python train.py --n_layer=9 --d_model=256 --n_head=2 --n_kv_head=2 --head_dim=128 --d_mlp=1024 --vocab_size=2048 --activation="gelu" --norm="layernorm" --norm_place="pre" --norm_eps=1e-05 --positions="learned" --qk_norm=false --attn_scale=0.0884 --bias="none" --tie_embeddings=true --parallel_block=true --init="normal" --init_std_qkv=0.0271 --init_std_o=0.00639 --init_std_up=0.0271 --init_std_down=0.00639 --optimizer="adamw" --lr=0.000906 --lr_mult_o=0.974 --beta1=0.95 --beta2=0.95 --lr_head=0.00483 --grad_clip=1.0 --warmup_steps=401 --schedule="wsd" --decay_fraction=0.678 --decay_shape="linear" --final_lr_fraction=0.0 --batch_tokens=[16384, 32768, 65536] --seq_len=1024 --doc_mask=true --z_loss=1e-05 --train_tokens=194500000 --steps=6168 --dataset="wikipedia_en"
Each number is 500 + 25 x the weight over its row's rms, rounded and kept within 0 to 999. Layers, rows and columns count from 0. Numbers have three digits each. The size before them is the row's rms in percent of the matrix's.

# down: layer 2 MLP down (transposed), 1024x256, rms 0.0504, rows 836-935, columns 64-127
# up: layer 2 MLP up, 1024x256, rms 0.0653, rows 837-936, columns 64-127
down836 094:475498539457514559507507505530502508482506482494506494482517492442517470462491531490511482485507527501507528483495491507474507523525503496501509465534526492500483484475500513480517499500502519
up837 119:519539495497480521504512539498480484465476492541512507519516453521493485479497539462499525486500487520546500509483422494488494484585509514492468485518509514499507520485499533482511477530514472
down837 131:486549520538521553532517548505489509523498456528499525497486513447452499476495478485478505492465470511511490542482461535471466540506530486504498495513512527503549486538500504513498470493517489
up838 093:489536490483523484516519490490491512506494485557500510489536446485502510502501529466473497510490504466508455501499488556475443509520476480499531496527501476473480516473439565500526479491506464
down838 060:495448490526505512488524534496470546527487493494518506568486503521492426491468489503474505501526447512482522447479509511483492503514456452534497500482511510455487482485505538506468470489514480
up839 114:490531484501495529517519487505471502493482465530471493500536499503520488470499524502499457499533477510545499512498505559513498536487522500511507529501488525489473536467491524521511485474469491
down839 135:481527524522520502504522542546477500503513477489491550477535473525460499503496521505482492511521485511501476539477496488466457498475493501490533504473496471484506508488490508484521462497485507
up840 094:533528530450481485469529503477525518496479535503467496471505530496503477502475515502512477493519499513496521533495480502482511519463505524487508490503499518521491550523472507504498526508505479
down840 052:506485480510506521490493526497508513505502487498493472472491524505476501520507477471519491496535469517498523508473485489489493506533500487508543457499502505468484504477482523472487488535504514
up841 087:486529467461508480503511494477478510497517495520509458475550482480534504519482513503504514489521493520549471494490472550514492536511489516496516493531533467473507549491520531507455491493504468
down841 105:499559523508501514498531504503516505500528496487483508547559480491515514486467487470479423507549489513496486513474487519517515520479470496502509484543500520480513522502474532491470476486495493
up842 114:501511509483477520503504497502447484531471520514511494504560448480523529514489521478462494508493536457515503502514479532472491527529507502522516513515486519516479507474483541500509488485517479
down842 124:512496472518499463514521502491518482505451512532522480533503472489463488493495524504554467521492512484497551517550537468522500490519529505455543496493486473529547473495517517478492555454489462
up843 112:475502474490522528447532530499500500459487520496545506522510481499479522556494545499502457500486554517497457467511482483487461460495517524451530511489531530497518550453466517485525515542528504
down843 066:500505507459432492501515477466490503494481495472520475471485494521506492554494510510512489528510513496501480496475538472503507507536516527449501477523514511536516501489462547501493488479503520
up844 072:514532507495526510492542475485501499515524505521503516516516484489537486483481520491492509491501497482525491507510500551501502546502508462508518497494555494484500497501489517529489469489520457
down844 081:502516502491511509527531511516486492489495493527486484530516491506573505496469490499481472508525506474532469500478542507503507519491502438497507460508562493529487498516474476501528465480522474
up845 097:532500503486528479490502517522482524498474500511510475481520504512502491464501518472475504476501552482511512522516486524461498496486481495512504516481491502548446503537492493471528524466487487
down845 060:531503479474437527486470469490417510514487475502522496516452474467483455466486464518451482484470529532476496520536533511509524511479507488497505505526498500502520470506491500490448458550500513
up846 105:513511489445496491501532521550466491515494467505453521504506514537485532496502493502529481488521520495473483511474519485459503506498472520468534513504506479504490594505486510527503495495498516
down846 067:501528515532536523480519489494513490540513544451531484494481518495481504501498480511520491487501533506531516487540566474509516503495499496534522494509504496428507495489527535520469497508502521
up847 108:517527489489479517522511508530505500504499495536495488491502467461514543533495544484514498472482539491520503497518488556492464526515492476466491489509517535496487557472505537564483449496511466
down847 100:516526520476547518498489562502509528482499506493485487495511479473472492521508499508528547521493548504481545475532446503497515456519468504481489511537483540514528477486473524513495504467512480
up848 101:475519451497481487535500507494481497493489494525501521511513459484487487485505522462499509502514517477523495511499479526461490509509528493516523476517502498518497494483480527482521472524515456
down848 116:498506505499502501467507518507511473469520467477521488500518510469488446461470559459500526528500499494536527522519502496498473507485534467470448475500539479530497507509487488500444522503472476
up849 095:493539462480478478516524506476476489478516506553476442523515470522517475509493515459480512539513498493534506479492472526504497490524519489491500476508521532505491517517497538538480539483499488
down849 092:497479556434490524514549511490478502495528505529469502542516521491487462484494522507498532513527527474466492512477483515441497526521531500465501466488511499466504504424460497526494500481493497
up850 065:505514505484491504491531491480484516490502515544493469560504465503539471521496540469489523516544506479528488491492459523478459523536491516483508465530535496502457517505518529507510498490532477
down850 075:516549507453506516499548484506465521515509515530522487542514484474546478494485543485464464508533515462519444475492508519464492530501494484498484435546527536504489525470482536504525483484512470
up851 102:513527509471498526527521495494502500495506513542468485501523468484551521517501516467494506516519529487521500504483468532488488526555489477481496501518518506491480510479484538510479474496533453
down851 072:496550471502481510485493541485493526496451454537489488543508509502524492521486492503514540539499524496508497475493503459509464495536525468496500474542502507519526461479467494519484471502514496
up852 116:506498490501494502484483476532536480482480497517516511506530481502514499469532503480444521493468520471498526500530501550507477537543519490476461498490512480541440462502496517472510482484539508
down852 072:546489501481410467530498527491458521475519495480510443468499551493466458498510467498513508481468512505462592492514516506490508511516498466431515482502530507557500460473506507517484510460500532
up853 070:509545471481500504465549523492496497515505516539505497541532478517524511498515557481475481500524510474496494495497450526464511553497488482488521489518507488468474483484495542530510481468503485
down853 082:512522474447514530487544506514482510483500494554498492541508475484553492500512535481480477504518520477545459483486509523486474536508525471493488462514515501470469498486469539520519473509520487
up854 090:480521509479527508501512499482486505493482541510513483554520486479521502462461509490495503484507504512497509511516498542478511489501511481453536473524518500473541545522492536521484473488482454
down854 069:470540477513517535486510532516471516515478485472547521519537495466513505506490463470498473489484522528501499481509553521484459564505490449475525487516543508497455481494490538522529471477497481
up855 101:505506484487476497507512531501474488511505504510510484513539467510503490518493532498453508516499530464495505518517492527445459521528509491464513497530489510509486528486459549496498510507516483
down855 105:492531545444513458483546449480511504480547449544498474512530550496482453493505533495525540533483476508518524493509520499466482532518559514479527503517489506436483482447463514506496489535478489
up856 108:499543466497513526506497493493455505481473501533496530489551479498504521479521528475509490502546489524519494493489445522512484491515525456527523500519517511500480535457495533497558493496524499
down856 127:498528534532537522489542502535471516447471489510506495503488457471496529482494541482531483531508513485516496565494452479478509467492509450515472487486506495456516545491499503508495475487470512
up857 105:486527527459456523505513479551503499501531488524489525496514485495527471526506529497461488508491521486509495531474480546471494519519509491470491495497512531487462524455475542569466508498507478
down857 107:542494491529508543484517533486500501467549466516438542490523495525503484504484468512474491480519499507512510533494490485492471537473520489487525493472496500518517490479430501489428487490478510
up858 136:483494524516451540547473499535491525502520492514498459506518513458483507514510502478495461490491538494497516526483502512533502469512485465517500517502496482513444476475532512508489483450493526
down858 099:523508520490509570512505491512509501476510511474499460456496487471492538511516465511496495517515537468494489507500528475498532473467514493477468497487504546478511529516441518479475467438522513
up859 052:519499500473531496525483490525502478489516500497505480519492502505485516510563514490461505500503518513456507493521482545458499493516493520482512532532468591497502474490520589447525488500540453
down859 060:506511499475514529514501482541474491480472513509517470524497486479512502498531533461515490511516515497499481467509487550457477501521511503485515508525478533481469492477487631488514486480542475
up860 105:506513485494499484572498520510465493501513474545515502499534483518511505510520509479444519522474542517527454507516462535459461502567532511460527476534490494499458509525472535479540507509538494
down860 106:498506486509546464495522479492465514508492484461508519532497530515518470485495527459481495520523462546485478464492506511499516469493514461493446491511535491495495554551477498520419509473508482
up861 103:458581491466482474493507518487478500498484503529514515508529470512524492454501527482447507512517499507484493492507472562480467505517497469497514515521499528499489526499456544519534495508494485
down861 116:487479522470511535454516505469529519489518487481523524503480547447501486508509513499503503529550481529503473478469503466519511502508497499492488486487500429505485483501534499520498483548488501
up862 090:519517501463518492501529476504515484517479494562512480529508462486532485486510531453496518502505493477508506480493439543489471507549505494485493507523507505468491491496480551517472459504516452
down862 082:530487549485475488503494537532464547499450480566486553495501496500479401473517510508507482531534483472535534520494499481470491484503508510514489529533486509484501509502501478465508459496467490
up863 102:513552493509492476535521496508475492508544510535504481492535487506515488513497516483455497491510512552510465486511496511507499501527500491498502534511541495513456534491534535506505513479505480
down863 157:511507472512531457510543530490467482495493489462479530511519484492513494475485504465518477481519473562459492458534490568481528544498454490489505506513510506469476515536491528487435489482529476
up864 093:492528481462463479491509510474484515515495521523475473499530473502526469470488515433457511534545516478511477512492500535485520507527526473490497498493514534516469495492497531550501517466484483
down864 087:503520558428485564499563469516519517454520506503475506519528499483498487510514483472511513516528533487497491512490498497467505535509512496488505486533511519472506498482480520517501481464487485
up865 081:503542485459501467492522498504515522565486467525516510512527425465528493518505517470466517501529495489486533493497482543456491519522502457489549493521490469475474506466481563545512482487487480
down865 072:502489525471509499477522533504482592497523478520501453510507497535512459486489472512528505556520520481491500458489513463511531543460512464473507463493512481473486507461506490522492449513468501
up866 074:506525463456463503491519500498464491526523508542527519513523476511530531537501570492473511493510506471492472489510479509465497507527499489493543487555512512509473547497464538540511486487527458
down866 087:503483464472514497514545493494480504494502494548524536516501478514539487497488511492478524510510484466530491484486509518475495503500510506469461469519517506480498535489495529543526459461505490
up867 090:543512473516526538516503502519519482528490508526466479491526481509510518489483508478527519447523463528497521507524488548499527520492492474500511507532490494473507556503566526484482486484537491
down867 062:526471452445475526516496523523464494521520508483482501491514495540524493518514516477506559470477468505485509475503493490504501494511490428494546460512519523496485439507482545511517496520532485
up868 104:488525511500490513506509473516501483525494512521503476469557462457523499481491526491511490495516497497531497509501492584492528515491467501508505489497500495474490548476510538519481485450521467
down868 095:488524488470477486445501512513439550501471502507503502515526497500484503496492524511473502528547485494475468491501503484465461548513502492465494503514478540488483498477509478500513472478525480
up869 092:501518457491485466501523495525497515515484496507466473507533439488547528476490513467488530507519493496503521489504482533489520517509481445463518486541487507494487521508498536514534498464503488
down869 100:525499512460527528492530543538554507472499485509472477477510501581473500492506486484485483498511492489467511467514440503472494507468479491497499494495492480508530463513487498533484469495537503
up870 103:494507504454498492500516517521484486497505514503500493507560515524485560493483474505467509496510544478497496532506513535503532517498492454474499472514549527476493542493514522514508489510555494
down870 093:488473447465488512519521505492492491454516511492458463501510509521501539487509453479451487530472561476517500482508515511509513494473531472489470506527496525530496523493527504507504523508496497
up871 113:471490529504514521535495520503501510461466491524502508467491482506512488517531517456499464500494527539493536511478464501519447507493525488525479474523506524483443435432500505494456478503477503
down871 078:448520480549520479472504483469580501489484476495497500468477521490506502517526502496490508508447545487452551518497494514473488510491500494484510466526499522480538494411522530482476489450491519
up872 140:505509467525482471495500509526484489505529513522533532490484489498497504474508531512473493518502519496517527521529526550444499479511499525509517498498441471523472500501495519514481483464506449
down872 114:513449487514512438435498521521489502455500516496511517549502492469487480498494477513529542503456492508499520522464515486484471486499479484483486509502497529445500506531528489501480491509495480
up873 098:488528512512489516501534503510482498514513523533496526508517463488535485480514543458484505505533513479527489508490476514476478495540522501475554480506519491470491468503483530546495501498545426
down873 143:527485528505544497523525497551517475460509503458468489479496516476491504480516468467497495498482545498483528481528480543503502523489519489525482522533510506544505453529514493445475454522522504
up874 091:514492492491494525482544508526488512524496494539510468487527465501513512491506543470472499480507517486519512493507481547448486525512531497494502505522500511512486526440495547520508494503527504
down874 069:502495481518473519494524539479460508509532482515469510515472495523470461533516523507489498501519505519504532451524491453483521501499481498458509473523492518512528486486446551528492485493505513
up875 104:465523466459512496485481480522495504510482540511504444483532479492520495499508488490472509515487529492498483532500480538454490471523465473502483504534510506514485525492490527493494504505533467
down875 109:456526516449482500510508483527515498530471488516510502480509502450543485439452485508518513491532478486499506479504486522488492527523495500477517463577501496478485497518506510478497489519488479
up876 115:522548467496484518503500528533503492490475490519474471473543470466509530500525513462483500497527529519505503473507465535520493492543522473495520508506462535499494545487474531507553500514541488
down876 146:478572553491561501479529511506492520492475481504502501514506506452485491503468521507504482522558481496497498567521443475445510482478499487510502499490503497449528508484457492503501452489497518
up877 077:468507520480513523557509544486486521546454512515510546493512492500493487493499478481504466521526519482490546539478497507500527530515452441462512524495534494500473452522462492529469511522495471
down877 046:497504508478482490453523488459538489523501459439525538455496498504495494457517492516519453483446501478511529526509493514500488510479512492533551506505489491490514480457503544466495451556476516
up878 088:515509533489499477486510510480501510487493521552497489502520443492512483460515529443489514518511513488481501499499480531515475495515509494495504507497483504504501469508510525513496501479485494
down878 093:536511495465452565488518552501503596470479445520440509479475485556476476478512496495508493552482523467502490500507500500500495507473511493508483504472492505542508534489507465516448481481432493
up879 092:503528499474483468472519490539498508494487498518492489507537472501520468487515513473453497494512528448487503528503469540501487459509482448448487501531524487490487517518500526473540514492546487
down879 110:488492509436499546532524506518533485487490491493481495475548503458497474469474532471472515482451515448517487545521494503489486503479521496498534457545525541544522515491481510481505488518517475
up880 062:540487541470541499467467503516446544526478541522495506495498474519501535533545485470497526538526473498511481512493503525459480514509471535498460546505442529502491492502524539518495514486473484
down880 063:469509522497512509473497481449531421523485498500480537527480528507562582476503493480480485520499504494477475502491513450502525480483532480489500475496514480485460506517505578519492520503467534
up881 132:469514494487460491504496529544461507485539485502469513470536505527494502457504499516483499527499519487515506495513513521487503519515438479502533481505492517506471525490501523507483482500468492
down881 109:485504441492506522464470489489479500474511436522520561493521506510510512536483503513477439507493491477476531511510502474502490504498546468464492485500491505573482493507484518500494536470500483
up882 104:497502498498512513524503516523537512532455461521452505514536519482483536496466526469494497500540517492468517507503509505489517499494512449474546483504504518484471586468458508519507498498476508
down882 068:512476509513530530482492520488527501480490494517488520544510493506535501522483546477438547512512509474479497481500477476498519482477508516493501460493532492522504541497452562535486512491502469
up883 090:480544512513502531489517507505467524506504511553468508513514448471535495511520551463499500499495494529519484504477464539511440493534516479496516496499513496501481514479513549528490488502510475
down883 061:510491494498475513461538516468479583507527484506485520501502508502508492535504483506526525525483467505528497521456509465462489481492502465497524458476527529464517527503487508492504489515500520
up884 107:547530516494543509498541517546481497517543482516494490522533490494511510481517533470484509491511495503495525511488471503497489505509512504488517500499488507522472496456539544480504476477510500
down884 136:539549452542531499499538548501509496489526476522486496505489521465457487508505515524508532473498499518477486461503489485485517516492479469505469493517494509450471493571478500471507483508507499
up885 099:488575491459516562504533497520498498517491495550486491467533488473510504502490513488454509489517507519521513529470507558483516521514498487473493504509475509488504517490500548538464488465491491
down885 104:491493517451473463492505519518498514425531464531501514548515486524524445519503479505504492492552434502528561483465479503494508519507483505464472487502478485447506455543457516507474492487477496
up886 093:502518532494508526502500507511497509526510503532503523484522460486501526517508547455509487508506528515497508525499479531473448491530530512454486525495463507500479491479482562546501493494511459
down886 116:568495547527499555522514523519482511475527470525496529434479499514485456467488512503454507523473558503507518496519545521485531523493509532489513498468512496499464515499493489510464474469505488
up887 099:488557479484471490486522471492517500486507497520543450470525497460509502463504504497486522490531514538502473516480507511476513510503508498475497516518530496507496551506518532520504499492498477
down887 099:474570517437496486509512485489501507486511499511534511510509537487511496483485500476477501507555504509510486505498523530472527519510493510434530475525498535475452519498455517494543447471483493
up888 110:482522492486492516503552496503529500509483541518504451492540469507514520491522515488467531500496520491519494493518488529459497523526510500476500488523527562505528527481505520508541488493518443
down888 157:483548475447546486492489488529534487460463506470510500494518529480519476465480502503479504487505450518487502538533465481455503518524480501436506523539478507482470470543471498464544481487502496
up889 102:511502478497522497528524507529484514521498482542501490514501502488524496523536530483482493519504480500512500505533476534468456546523507482499530487533489486516447474476497518477522480476490473
down889 106:497543504476493501494527478507476514467477512522490491579504466504551504538508548509482528487513505474509490535492486501448505541480501462503512501515515498487466498520507500510555488512547497
up890 096:504514505494507536498502500508474509505503509515494506503521456474511506450491502491511537494523502529505458506478493517494478534511493480488547496509506462491487521481504531554499474521492476
down890 087:487468541470499467486512519514513500505471509491518494514511489475530522483505457501488456498512516447497476507474524484492465545454522526520493471526501514456495486466475526501513483533499501
up891 099:482511476481499509484501484509487489502490527530520466512538457509525490526514550470480511489512505473531499474490458518493493493551510498484483457532519485513490509479470533495507509473530496
down891 104:485470508477503488494522446487513502513512499535526494455510498486513496447477527492483473496472471489537494559502519486523466514477537513515512492504509517513476521470473512500489518491500512
up892 094:510504515487478516511509499518490526500495528527510522483532470492519517531497523486467488509501541471552504513510472510475463525504546498486512506517476514486493521489474537511516493537533442
down892 122:507503490569463519500517501493487490507494499468534508490560517444503456478466501491504521485546492515471479474505523494522497538492500481518519464470538503520520524491515501482473529473503506
up893 088:457513517461502536512471472514515504523451503534522519473525486480530491501503542483497483499509459494501490483476458513522497481564509500501507511552508519470447520469488538522487482474539494
down893 085:454508458465529533489538494502474544487493498515564492499545490469504453500511491510504444514526508506499501523450472499486524518521524503522515489554516487498456491436491503508532488460463511
up894 104:522524500487476483545513535506456510515532528525503504513525495470507533535483523483477534504467524475545488519518504531490470510513503504474502504509517515486459527511505545509499475527524482
down894 128:523521517522492536512524472494468485467539469506494532510512531479506482505479514489490539518516514485468480446475503528486514459517500523514442506515519473546498532507480517510478559470471508
up895 095:496526502497494521494532501519483502516521474534479471488515470501528498507510554488466514491517501476547511519478456540479469523539522493479506504518511499502486522468493532509488459487518467
down895 073:490504491496486485461511539494465500513488494539492507491526444475449458535482527558502484517514524505501529523503510464492516499509476512480535485553492541487515462451477516514470478527479479
up896 128:517515519493509535509514531511495514506509490492521491491537500484503523517522530478455499490497524470495489517510503572455468503510503488458498527494497515494465504474536530492486485452514480
down896 145:516506514523531533536517518482514521491483516532524523501505534518502475516498479512490500516502551468474499504493471515509522485476495490501450516496514519496475476540500511508483530502505489
up897 103:515529500478511463536525515489499490505481495525499463471545481518514506502502514492496508506512532512513508496527487529518476497522493489486495492516514509491504555475532542505514514480489470
down897 116:476560535519495491518586543499477492504472446482478508512535534496498495473499512451466501494539484509500473514501479485485495560523490518445517513513512486475463519521496523492490496494503485
up898 087:503504484492488519522548517510474490469515514517512496491514511451513487505486529477490493489508542499521527529512461506498543510527515504457513459496564495516476521496469523513488488491536503
down898 101:490483502482489492502577522482458492495519509519515506547507519512553529464457517498441461524512517486496474489489502504491516498500542451483525474480555503482490515477491485505456513494531524
up899 103:506489525485511512490485516463422486465539505509559504526503498508495506511500510509442494483493533545497543523488472508477473499485562533482517503552547535517558523481463521495503483496553499
down899 080:504484491472474489501508484483517515457524505466521510505499477494487511529525495506443478504514555440525531522515499514477469516457513528513541478530516491502434495425470519509559474501509481
up900 110:511517498490506492507490480525524496466482560529515501514498449466520507508528520479484480508520518495496468521515452552466497512560518460475516542537514496466468493502474532527562503517527478
down900 085:537535519509476540503465513529508624488469468528464481495469478497473501502520540462514492535529494498498491500464506483497471495519498478513466497484491493524480527503502511523520501533453487
up901 101:480502520514467511492456480499457487524490533513504522523512446515555467487533538480489521532484488500486478507444497495482439504551509468482484512485509509511466474476515509524489522484485465
down901 050:462464485498483521484507514453456524510496509508521481501477523513529488493513518503487489470455507556497450517504513500467489521482478471496485494480488505482518489513545533480500451493503524
up902 107:514526476465504489530514522518482499495481509542507475526510467491519494499528529434489538507541494516524515475476489517502481496544523495499495475513521490498493490461483536496512513501514466
down902 106:500524481455542505519511442505532490458519475544513470485490515500510501446495556495489478490489475478544505544504478507492468477477526517532511502478494528487493508505493516499523496462501480
up903 098:540536456515489481521517495554478511487477494519511510487503470465523538443497517471511520499520472506501519502509478574509484508536512449488512495500514532492458541467478536521501468552472496
down903 081:510542541495495473498518511506472507502514464482498481518525491519469463491509503503525530522519444493501488549491464467456521509494525468472530492519507510482499505509514514504519475513484490
up904 103:494534499473527509475500530484467506497527487508495516508536477491493493533495518503501472498538544475490518528500495488462501477504523505460480495537520509510510527502475526509461476504481489
down904 116:492530522468478444504530489493492520503497513504474449513589504514534463491504516462455482510555531467522497557465511517501504518507518499524529502519491489487508503472510517515500516506478513
up905 092:498523489482486518545520490527494503503486495543491476488497490448528481493521496460474551476502487504496518505493490518505488502560532479467508530520508482467514486500471529504473501525505495
down905 091:525493505470534557526498529517505500523483483530487510452508507471469502476503477510518508496506463474513504529497516488478530471501465492491495495530508451476497493461510507491506477509441502
up906 107:526518465499479483483488495500512493533492512510498477523534481506527469537498539482465512487495501480521533487524481511464484508542509506495506464518511499495498509516520525503465506469508470
down906 108:473481536489507516539528510505547500507480509486528470446510493481487529489496514457477506513468533497509474471485530517460534474498503490528477472506520530516509489500511499506474491510507479
up907 076:516526504481499529501530519505473510466513508533498497499491479482535529467464514477488494497530530503500503504500506537467496551503507459485530506514547517507481516487478517535503475483511446
down907 080:505527488440487512486550482505484501468497528504495468527497482479523512483471510475473484501518514498522475472475525494452488530481504458514545475496528520502478491517508497531490500486514472
up908 112:524541517503482541535488538465495488481494488543502515486558470484498489498520506456501509492541520485512519533515462524477455481538522527504506511487506511502493508451473535516506515487514463
down908 128:499468561519571493504506552513518503434501503462545491486509488483489510480517495484512477520519517524487544483492454472499506485488556460469457505521507489490461475532520502502458485498477490
up909 099:519493507512502548505487529516480478486510511498530499491520489479488499522514560509447529468493516502509507511536501552474429483501521536472505520519516528537514504488446538510510474487545495
down909 074:492489518458507541481518513522494540490543469532529492485508479483487492522534480496517507487515498461521565483498455520477444508504515485478511502525499516516471457467486524504484489515510481
up910 106:503511522500526522518501491496509495495483512515495472531512481523515536527503538493474520499469506491522520488506478542461462528545524512476493501494516518505502524488476543493519509490538475
down910 063:508500500478545493517462474471491504511494505490499454541451506507469473548503528494480432513474460507541522481498502507446513518498531545490516506491478497468500537493474526508528498473511491
up911 070:516534535457499507506504500484454509494535513517492494485517482523531478540500507488456504525517504440549489496481456521472487529511503526448523477506520554522513498480480533526479503486523452
down911 083:512529495484484530509536513506449532479520527510475510492551484488531502514498505457464506522529516448506482459485477522485476521491505486480498463522540519553519502478480496517503490494527510
up912 087:510541508494508499531490505527497506505520513499498488480544481508509515474511509497486505504489516463510489479520487524513486499515483509485465496514519499488516515490526543508513506494505466
down912 064:481495476551504534531503510525500527449476498459487501498532459474491534474504456472528527452495484486497506473475492520513520500485501477485480494504532508514509522521553529495490498514512487
up913 116:536527492495472480494542503514502501478464485549491507530512452509503485483502534458503538492490525500517508500475464514500488484590540493474478494509511494486471510478499532480509486508523489
down913 111:493485503536554497499503517500460499546454499510475553499493482492455506474468501506501530509465513469503481534495494530509456498497552504490494491506521522511509489532480528495540500484516487
up914 102:502529489497491532501532512528468503513519512531491507497514477494524480532490512499466507519508523449525517520501478533487498532526522500459504504509509556504443536465477561552475506470524488
down914 101:539513535499485527507495489471464493490539515567524559445521472493510446486486504524484503528489517434509499485529535546492517509518498538501477505506509472480495498477466515513509491483488498
up915 093:514489481466457523518493528530460509498540496510499494489533495525517542529486525484503491499515538490509498516505498496504500496509507486473515462535547491520511562454527535504474468514517515
down915 098:489509501461441515513506507531518498518517502493482494472560472484532488501481490487517495520504549469494500486510525498510520496497559498474508474495527515528500505457481529543514493462499506
up916 091:478544474488500476486522534516502520492481527541491535508511485478512499466482509487483498502515535476504525522491468565480484536522481504464510502506508484488459477496484539501502459485516485
down916 113:497457499476512476515527534568478479527542505484565471518511506489506454486486451518488481487471508494525526497481522525517509499495519465508521483511514484474481449522472491486501521527530483
up917 061:514469488502507512499492489537482442431517506502507501496505514508473528488452509519499520452461498512509511482511467544492477545528505498483538487515545526537492513484492538485492509489561470
down917 039:492510534492504496486492513464506454501536516458530535496487485537515517488487521512498499502515504514456446553470513465519503487512501517488523490531495510502459507500483547544464514488499515
up918 088:484531506468470491521524506488500499496489497536507483518503464488504477499515513454436501526514497500491495509466481533489501508529512483469517471530504517477475472476497550505526491488515461
down918 077:482500501474446568497524494493488526522521489538491508491512494467517447496493499492455464513492526438532451479483524505474495533502558494495507474516489489494462516450511526499524457468489497
up919 105:503530481516479497518495512503493498512507512550515511529504472521527479506507508494464514518478497505530473478525456511493468466586545500478507474526515470498458506515494527483521488509527490
down919 104:507517485500521480494541501477473509500523488496509526546513507487505518496505505510512516508509487531476470492517485517468530536468490489516487476522522515472508507533476510519495477486522469
up920 092:534509528493515515518491497536483483476491510521520474505506474474489518514542536456495525500504493497490505533492460561490467495549505499482524518521480491477512475501497565504498490490519466
down920 080:543471481471550512541470475548493572496483471523510488521485504481449483499543520511550526484552509536496491501507445526456493494521469504526507547500468515485504475518462540513495482487493474
up921 106:515530488482504482528506521519481499504518507532517479496526479518507496524523530494433500524507494513535463480525463523462493489553525503482504484518511484495456534498439538499512514506504473
down921 159:514513471510559462528514524494469513493497501508497531517499482516536509459501512466497450519540490556457471472523475547512529495497479495482469481485509494491493547538487515506468477448521488
up922 077:485516503451505521521541491491467493484516495503468499513522473542523485532510533491489514508487549473494472478512451524495477509522494482499535486538529496530496510499491555501513482495489501
down922 068:493512506492417528529505506522487522487513459511515471536493487464546467506486487501497513492506514505524485474490489526440471525483495471467477462509533513482520525467483524506482482524514498
up923 097:549492532508506507496490494523478492502552510524541477533518472489477511518519547471492523498472520501516512531501471518460452521517507519486529516516460511474503463471498565504489499503520468
down923 106:569484532543503523515496528516488501473510518502501491512491498467450469484492517519545527464532476539501510481500482499481480490529475492518509512476502531522502485547488521507540505496503455
up924 132:528480481502464542491542525505489485516493502501493538491500463524495513492487514513450488493478536474533510502516520502479485520500502543468520487507499547497506514500470516561511501466530483
down924 123:501500469439464538534512552505487499534498468512472495491449504509486532509490500445497525509544475463526501449492455512541515510484512512499527512480500526532480523553511522501490542515502497
up925 119:494518461488475532505525512546466506512545491511510512494505479515513514549506521496497517497504523481540496547479469513473502503511515522459514493524524509502495547490521528557463515476497464
down925 150:520470506514497518494506512491474501459527508555500530439527501493497483481458510475482517502517534509506469515527536550468483482539556519504509516487504495555512498506484504521472492494509526
up926 064:507515520459517509503513511498504499476493538532525454527514482493541516509538522482446503521533504489522508506494479543510507502509529479482525486515535550499479492466473543531517486468530475
down926 072:498520502488521549515522512534486537480485509518501456520510493483552498494508510463494487513524516471539496469471505526481492525487532448466503476503532530482473480495478521524525462489492498
up927 079:479557501489528534517521565530479502455492497518494517498532456515475511508505512440523482519513539526514488531508479498497476491503480496501528499510504521504466470513522548501473523505512488
down927 059:504507502519502535514493515505468486471464501513504501491485469521496510502495516473531491496515496522505495472543497519489465488505541469481495498513500512530443438543495573487502531497540508
up928 114:524498487507481506499508534506475483513504520511527503513544470483511499532515559493459512489485501491532518494528479510459445505511546513498490510513508493495509518454498532495485494507511458
down928 119:489484508502504496513501487465496483461472481512504526506502485482506518471512538461484508504471511500550492494453505483548472468506520489529460478466510509501520512488482518497505492505489462
up929 112:509505531500511524498540500535466487519510513521530481532522471470490507522503564454479492487461537475531486546525484516449466499509521479481524514515485492498494464484512551483505473459524474
down929 146:542457512517514526535520529537528479477496488491490482511497533480486498500505508477517478511470521501489512438509487519493515461482488512502461511491502510509517445520537517487490457474512459
up930 106:503479526505528533469492511489499485459493507510509492497501513492470547508524536499521491497524490526508502505478503476525509477516534503444526520526527526486561492464467516531474463492522489
down930 056:484514465463504492489498498518473512503550498511514435519469517497535513494489478479529497531527529484499510510464503482538534480469514451496527462548529523507495523514485549536503494481466509
up931 100:519507544482511531519489501529476497546500502491507488493543484476486530512500493523528494461514538491502477514521510529493496495541488504493508537529488502502485552484481536499501487506528497
down931 075:494526537491522549531496492530503502488502464437481491464515516544507477465484460490558510466484488495500510506552505544496489485478472520498517484511511479483489565513535533474510476524521525
up932 102:510492518509486511474515538500449491532506528516510487522506458532492492487485538496486530494515490509517522520454478521423497531557532508434505495485500536490480513479453567549467524499523485
down932 122:530501533480507505519531541506454508522539529519498531483470475483512474479498502498471524520470519534478515504505530502466527508469541493475495483489522525497489506506493511510487480529532503
up933 073:548495512497488571493496509549477512538508479527480480503509464529474556509508498455527544482505476535491510520484480510474472527521491500484493533453504507504485511507539530537479496526509476
down933 062:482460541530551494466529501500444490516510492492559461531518528454460495487495481502521556477472493490475532506523472513467450514478523491485496502454512544490509482501507533463472539514511496
up934 085:500499497516536482500474538561505489479494488482474490503492505491496490487502499504474516503532476500483497446529523518516518485506510520503451429506510490500492493534498513489498509533532461
down934 052:532505473531485463504486490476499485513553529529480485487503492488468488491508454512523533521529473461494494477477538474511498496545533534489447494483506505472505516510525528515492524473493504
up935 109:504485499500480537484526495515482485500517530534483516512510495462506494502492548478494505489501516527516499533483478526457469546527519495452509525502504492499496503490486543549489469449493488
down935 134:574470502523542538536536489503481481505505519520526533475504500507521452485462522550462497503462544491476463480523544512486522456495525524512482502488514482487492529522510515501505485464492489
up936 087:505544471481538524486478515510511513504484510554525494495534433502527493519526517439466487538534505498513513486492486515470494497516505484473521502505497542520456494492510550552489520471528453